{"n_layer": 15, "d_model": 128, "n_head": 4, "n_kv_head": 1, "head_dim": 32, "d_mlp": 384, "vocab_size": 512, "activation": "gelu", "norm": "rmsnorm", "norm_place": "pre", "norm_eps": 1e-07, "positions": "rope", "rope_base": 1020.0, "rope_fraction": 0.5, "qk_norm": true, "attn_scale": 0.22, "bias": "none", "tie_embeddings": "early", "parallel_block": false, "extras": ["local attention windows", "gated attention", "exclusive self-attention", "value embeddings", "hashed n-gram embeddings", "an embedding shortcut", "learned residual scales", "capped logits"], "init": "normal", "init_std_qkv": 0.0603, "init_std_o": 0.0, "init_std_up": 0.0603, "init_std_down": 0.0, "optimizer": "adam_atan2", "lr": 0.00227, "lr_mult_o": 1.31, "beta1": 0.95, "beta2": 0.98, "lr_head": 0.00865, "warmup_steps": 400, "schedule": "wsd", "decay_fraction": 0.573, "decay_shape": "linear", "final_lr_fraction": 0.0, "batch_tokens": [8192, 16384, 24576], "seq_len": 512, "doc_mask": true, "train_tokens": 82430000, "steps": 5243, "dataset": "wikipedia_en"}
Each number is 128 + 24 x the weight over its row's rms, rounded and kept within 0 to 255. Layers, rows and columns count from 0. Numbers have three digits each. The size before them is the row's rms in percent of the matrix's.

# q: layer 9 attention query, 128x128, rms 0.143, rows 11-20,43-52,75-84,107-116, columns 0-127
# k: layer 9 attention key, 32x128, rms 0.138, rows 11-19, columns 0-127
q11 098:174143135098102120091124115159126149212131137113089109155130147133135153120142099151111148128150159140117104114157104119136138098154136159131119137085176115145124088116127132145109095122083113153088134133130069106135116132176084155087126123144104098121129143110150151141140131090128148144100117107203148123114145120145156110100122147121096122160130121107156116150138114125149107097148
q43 099:144149160146111136153143155179125136126077142158101133095129124139178169114158123116115149131102124107142108078104176132166099129108088120095154138129115152177144141136151124166153156132192131126125147158142113112156120108134132115104093125104108079102144109122078088138093110118160124127143122125158133154130072103100156167158124132099126160115131112111115143152125142115124116139138
q75 093:202085113112131144079131116134119151146120123122148155133099146152121155130150137117110139108177098095141102124094136110207102119120142138073171112126135134138156112141190115137100126124154142112106148115135153113120133125132114105098145076101109140090175123111117112143127129100103090116117115085121140130129063094146119145138127129148132139120124145129101153136094121126136142173146
q107 107:163141114084115151100123104113129141196142129135099141115149133142114159142174098137118174132158182108119129120167121135133173089184138082165129133124131132140095083131140127107136123123085110106109139157117129155136114133172108120126100073162108075074113125118135169136124159104120139149111141139133119141135150120136158136117138172089139154106141112128122129163137122143103143101128
k11 100:108128129094129183115101157105121186129124093120131125072089106092117141147163169136106172101117125129140122126145126132133114102139159109100142131142083151094110165123148111125128114132084112166096119148088158158140092147198105145151103120103138123100093105123116141157153127115158139157099112148144153152089140118175126110136104142095124128154131153123122103136136129112103087116136
q12 093:084120123180151138147142127096149107144129126130165140102111132073113105100123126118084109151068151124141098150141104147147090187101118146149130131117122088119103090149109123154124130146134130123159100094109182079122147137129147106151119127101112157075127103128123121126168153130135110115157120130090128101146129114100131117092158119103148139146133091107129135096093169132140102168100
q44 105:114145101151144129134151112103128116091120116090161157130123146122161092157076092146111174117166089118111125177140123154073135084110144150137135118120151110090102082127092139088147100135098134115099117062112123119084117119155134116168131144140140138191119116115148141125162140109142117104115129141107115143158147124146103106123135150156123117133128130108105093115132110111165075121123
q76 083:096136107114141127148156140121127132138103088124123123093129155099165113115151151130143150146066130102141164094130138191138148122101169106136131135157123094101147109134112151180126108089099134154128093125072112140128115134116166109162116159162114094115110109163137136172118127132134160122101125131091082130099102124124105069135109098102150121119136153139123127152102148115101082097113
q108 088:136119138174164121125122107121113141145070118101140112089104152105186128155125125128091126125101100121119130134116115106120125131055108159175123176124126099121121108143097125177122106133096145157125113098096106114078128139096140095148110126132145127130134117109116142144143124113178122104144115104127108122098117137139141089094143156092119116122101176107148129095096142157184091113157
k12 091:128150119164160084134126081102129099130144121110125136080149112086174099145135116124111084147099138128148159131150132114108094108083139079109145135105100129111119127121154138140107130133184127129120123110110137077109151108094118093150114127091159146129172155132122099140116145115168091122111134149115138106111124146104111130095213167136144089135112138108150148115121092092114123123129
q13 083:121178120119127126113124149115096105117103166134132118071118130150121110116149178149144096097094107097127127130141192148116148110167131073126166155140113119124133123104147115121128124143144125161113118139131105089105082144090167169158113142106123130144131162135088148157100112084087131130106113143090142155124131152135129146146094094152180143133091125180145135136156131090126129112126
q45 095:116141113168123144120141159131120089157129148156123091113118103114095151111144159126172085129084113116153114121115132113167089162148124112141114121146111138152161153157133146175112158131132116127127124148117155151128123141121136133108146123120131124104124119152089118113105109110102116110143136119100145121103133107095099174152104128168124168128133076160191185111177129133127162201098
q77 088:083113156100144130133105174144139110132172173138139114121097115155129130107138148109140131110138156137136145142173168089083108128123104128126172097134123107126166141154137107105151126139117136149132136137125129126109079147179143098137104114109147123093131138129076146143116145093126091126152157189168134131125120180101106146157154145121091148140103055163143150122134119149156138138133
q109 096:114160102154132127152153147137135089111103139166145087129081101143122117115141153130156127112082131142170128121183154139124144134194160121122108128117126116109156120139149152104117143125158137143128100126124129107148140150149175193118111127076102110129120129141115117136103078100093106108112136119078156122164136120130116163166099071110145143136115099168150137123147128084107110140129
k13 092:137154132139130126158091128170164110117136128145129074175130109177110090103142134129141191159159114127124085167164123090127142149147089142118151133139102124093119147140161100165142119117112149142132133119148087110116114150121154129061100139123114136140117120127094169090133115108125117133150134118153092093144123162123134111168098112162106142116071104132148148142116161111110136153106
q14 085:154116130129115093090177096143138110112109110115147114136139127134165118136118129098088105122157159158150145152200144166114167120127122121092147113157165145113105144135169130140135134142134134104196160129118172118127165089164105135118130106159107126165110126136144126153160141132134120118073106152141116100164150101097120129168164171107120126102116137074100134120130122105148115120123
q46 101:103119112113131122138099109097133097094134094101147147166136117099132100155100098103103107176134137156103116144116127122099170125099157149140105116118123110133118141145118122109139100166173158133117128141132125107130118133137116125191109124082124169155142131117162135130142143141153152118077129150117131097144132162128139078115185149086086082132138134105077121109071143115153092097133
q78 084:128201128153108107096142125158127123103104114095131140156136158107140111148132136114097111131109105122099107169101135168113151127126128118107110164091136176160136144114107148137096114127135164127127163108129119141138159127094132121133105131127107130202140127129172089106120104134193201132088101119120138108148123132115147109134142179131109132172155148107141123162122130100153099117121
q110 089:137087152103100122113172135128123142134155126110129136170155152125105127122105123086087140132146114105132117139099168151125107107083133137132169128147103134115105127104129092114178120110189127123222161118158117097136143120118127111130112144179131134180104134131117147133137150155145100133131123146158082143139127120127135124135153193147141152130107151179124125094146116141143133089132
k14 089:116120113124111118086128122123099119118154172116132145133173150096143152158117115135143131148103168167119083125096141186129164111092147136081110122063206176152111142143108112107159120129160119137138126156121152119077143116125138134146149168142150135182140123143124090127111147117140146118124144133090148171116125131138122108115119130117108143149106120151081132156116114168123116136157
q15 080:101118112180151134135160123100130117104128106114130115140101095146125123147114121128143135132142104072157093103096109155092093145079131143124109121173095089110127127144078118146178143104135160111166109141084138129144153095156148145138148105138125153140124092111152090121130106147175118100125120177095130091115120135139116126144157078125100120144139113142146177111112175128104153124095
q47 097:150079124152120129125099145105135126141161127077145113169106091125115120156133113104198126177132144145111114125113100123135174105137177118144088105175124093121113161064158111101108124127121125137164117136140128121119138118102152124096152146119120115115131164115157133112121120168114102148079143157159127133108187151132126123151138137090111096125125085148137130115135117161136167103103
q79 091:157127141190132116134121105138152098113175150124166151123164125168099124098145142126175105167112118143097141168104114128100113118148123104158113129140106120112091161117128094100116147131124085136126126135123173107117134122096139139106124098145154116126090161111150117107118120173132096170159144151123108108118174144109099155148157131146152096129133087105137095089163110099170116100087
q111 097:113118145162117113155115145185128105080156139112162102154133129151105121149114131122139123122142124101138110163115122157104069112104121133083184150143089103115119160119125115128173153134166161136150106130154179120121084102136138148146151140119149155170130153135106086104132112151170071109167136136166145132119126146137101114129169129181120145126127144109138132116115161111168138135124
k15 091:157124161155172113135131124140132055150133171113129109140151108152122143102125104138115156129083141146111159115127124175124125148176103092165108150102150161162103106128156134078115150127153174124140154123148130117098116120101111164127131149162146125152138163154111108083079110160099143082171135166124111120116149134161094105135121142145159114122118118179142122120129112144132142145137
q16 078:116080142085160122098101125163120156111158120134123131125146159115113138092117134164125147151112112171077121161126181108143146156135076103108090118106134171135110168111122137072099118141158117147124134052141149142103134118081135120116115144121110123150121113142127141162133171116112111124135132103137105137088158089149127139107134134135154083118122143097133098134141086091131129152145
q48 094:136123140094146106101114110125141157081117095164145115135084176135102129154125157155105169085176123134133091167142118105124169127114110127123161100093133102094128113126112117137159107142117142172094110116126094138164142152168140130153111149129120135157108134129145103138183126095145156134128122156131101145106160128148117098086144121123128094108149164079110082154147150151148101096140
q80 100:125136152091099151160129186085115149085090112147119126123099125113157119153124161171075152150093126116123102126149148128125177170140124164133110116117137131097120133089127131165175156125156161127151098165131130142138097115124153114152138145064092131149129106135086140122130118127125171130112121131179086124103147146095116085108141099105128105135132091129114120112132164146126114110123
q112 096:140122137117156127107090097094117165131109109132098170083132115104129129138121154184104184160114126135100114123127111077136152111080103128138083094166135142114137140122107125146118121189118146131106116092146093155132133164132116101156130122124108166106149136117100125159128166113117153144105125106144118153119161121143135120093117177091133069148128139096113116145120110161143101079125
k16 092:118131124115105142131137117130094158103141115158172131125120168141136114121132108118152100149148144104143112180076110131104156125152121154123146121112130119149140134153100096146089153175133135137105095103118116097152129149148117122108149139105080129136144149129152099184130103123138140157117076117122125142136125128085084160057147136101139067173136127063140121157114107145149103117120
q17 114:161115146088139101120096112149136174161168122144090135149156140135139177118141113148124134124159138166108134117111118088145129097157095120120106121125137168154116161113128128094092107131091113145128142139163122164121147120111087146097151123160142067118132131116143116133144122114102131147094144069187125134129116112160151131119131134135094097116166150090108066140153093142160141112150
q49 103:141132126098149118090102097124168173142154104151101126148133163177133167113152158149109132081185137138096136138122125109114149091142074138106153120097129166107137118128176122149152117119142125134146142127155104106150137158114144164122130138104138117130140151089152132129155117132136127162139136134175146147104132135145152122108160101119129130084145186113122058142129108128144110066128
q81 082:176125124136108147127145122104122157096119125136125132135118114129111177146124130131143129142153084142103097114111120118187122129139137177157122126096132173143111152087162108176139142146164161109128090144169174107133131119100134153109177119092098153120157103100127147111149091141098134125110107091158155117096148087126129127116149114167113128152133173069119112110154138097135151157110
q113 118:144118130075132136080100102134126169165174125117107173128183109155102130133147100147114169119146116147086143124131099088135156104132103099157108117148117163125110128118119129118116111152113116099125151153166118171121121133122090120129143091151131131097086150114144166149124183119108127171089148127154101154132108127159132129103147150140155099125165162073099110134129116129128167108130
k17 098:115106126081102173089106149094093188157138111154141135111067128125135165127145155120128085089111130121124162106112123138115125129151148160134133119144117133165103148138119107135112123130115111146109105154149155154162132156123138127122117094127101100114120136101153112186130097152093153154114129105124142184132118083159117142114130120111137084168183152110111097108133115123160155107163
q18 091:114122124103141127166100112142128113080141145149134117133160133123134098080108123142117118149079070154108162075121160156122150133137143142123135129119119173124147162105140138106176108146159146129117134104184121142115133108087143135135110149086129155141133159147093130114129159077190131140123141132110133171109103143113113143135127150129138149099105114139104115120162134192171150171127
q50 100:150150147117107139141131157130116078131115135141130126120129132123130092135141130131091091154119119153117113166174144125124103171124156130163094111116066147117152156177112140175153141158137137133115107147121152135075068142146111123150083128079130139171135096149101124143113128133147112128100131103112152068133122112147089136109160167128109096155113133152145157105118143102105141172152
q82 099:158133150104161146144099122077121126101082159137106122131138132128154111107077116158058092081132156148150091150143132116114132145163076129144109112107137146143167141150115135108125098169120128114142131118111123164113098150157086127120107125119154142173106113100121142130145116097134137131121111116139140097186132119164133145084095113136082155112105095154122138119124163131112096134166
q114 105:128120128158153138163145132076139139087102112147108149134142075105098120064113132151118112130083100164155143072107094138125147178113163150103098110119142131136162169146126149148142137158162130146117113104148114143163109150121116108121114163101124176155132104148121113125113119146104142125098111131150147118144113132130127127142092121133083101146088101201120117113123126159149110126158
k18 097:118139107137075091147140112102159112124139105105113121167151117111134092141129077132130198159129133105125112132140174131106155146134152155118118104162117096127187103153114130119116141118108138117151125157153078132174108143140136146114120124120102133139099132150141130062136168130133165137174141065132131111139151112101131116117094112130137132127114112144124152122181116099132119067133
q19 088:083157120137102089129103146109131118131120109132155143120102137145136079157133112070134132113092131167157128158126125109117163144102143151096123088180115134137118122100163134164107135149152118125164138106122168108104130116123140154142145107121124140083136133126165101127089155169094119148139108141078106121136180157120121127167161106143145147140116093083120165096090114141149119102086
q51 103:116127112120144075113133115049127103111137113110145080149110092105154088178067142101128132132156119108144131118121112157118145154144171128137156153136111091111121125130104142151098135124137112168130117110121180147172112095126103100146113168148176149143113136119160132121130138143140155119150107179140104161118130146124104120143109129173149143119106103150095136100104112177125145129113
q83 103:057145129108132077128132143153133150158185079129119081103148132119145086179091168101153136157114192104103175150130120127091165132103153136116091136148126118115118115130107156140131162148113112152135104118145157127148121099111142105127124135104167130111126136124149125141120161135116159139134138161142091135088148160087118105135130119091162108137114111109138137106103119154116121094118
q115 093:076168127114126124122157151099118091086169119107154120134111126162151094135112166060142114160124113119127132140154174133140131100095151160156140093121114115157114116107125119146099133141128147172132132098158132109114098115087152151122127131132151133118155161103134129125121149137161136120128121120134109167134128162156079154159133135131157123127153144129134121082105129161161109183051
k19 096:130149119137136112158138138164114097109112125141122148153194130130168115126112101137136135155136136137139113128121089092137172130125163142120119134116151093138113121135117075114119163139146172132149160118122076102115124088098133137098159126158144133155137112120133158176077117114149097127142151114156076122168106181106094160082175147149129132118127123134080147151120113180132126139135
q20 081:078146143149163133145118111109144102107119169146166145093150157091108096075135174143078117123082087110111115114168162179148146155149141116121158135120121141151095121117154131146156126167144133136131115112129161117123126122089133116166129150119102158136113151139088108127154140078150131122136133146096118157128136143108090127128118122080132133098106094115098107111133169138164109174121
q52 099:121173111167148150106139100134136120122137116115149134143128115115103116104103120145122129113128105140103085209164146110130098102104121125144125120114117131095131117178096148170139095179130132124092131080105127122074119158158135150135130099123125139186114115126123110120165113088114117109071131138096130106136155088182104139126141154145102082150122114121149111128140146097152096146129
q84 072:094138157150156144159117138128119139092095182148130092105090141110150111087135156123097116109088151118148126144145180131124111127133122101129138129115112131127175157126135123164152103165115136142135117124093107154090085137151163144143105117163138093138085083133106130167134107114151161139095123131145114102164111125159104119139080120128102137137093100167137115148110179104124071125117
q116 081:146118147192168144145131121157124153119074125134134107117116082107129124140118141140095144109081116126153113088144099098137157157098120152129111159124123142091126131141121158172135132134129137140134086096101083123159123157147128103152087150127101122135103111140106128156130102126116115123083101109138156111149124124141131096104091122102114111159115177158143082102119165166156095091173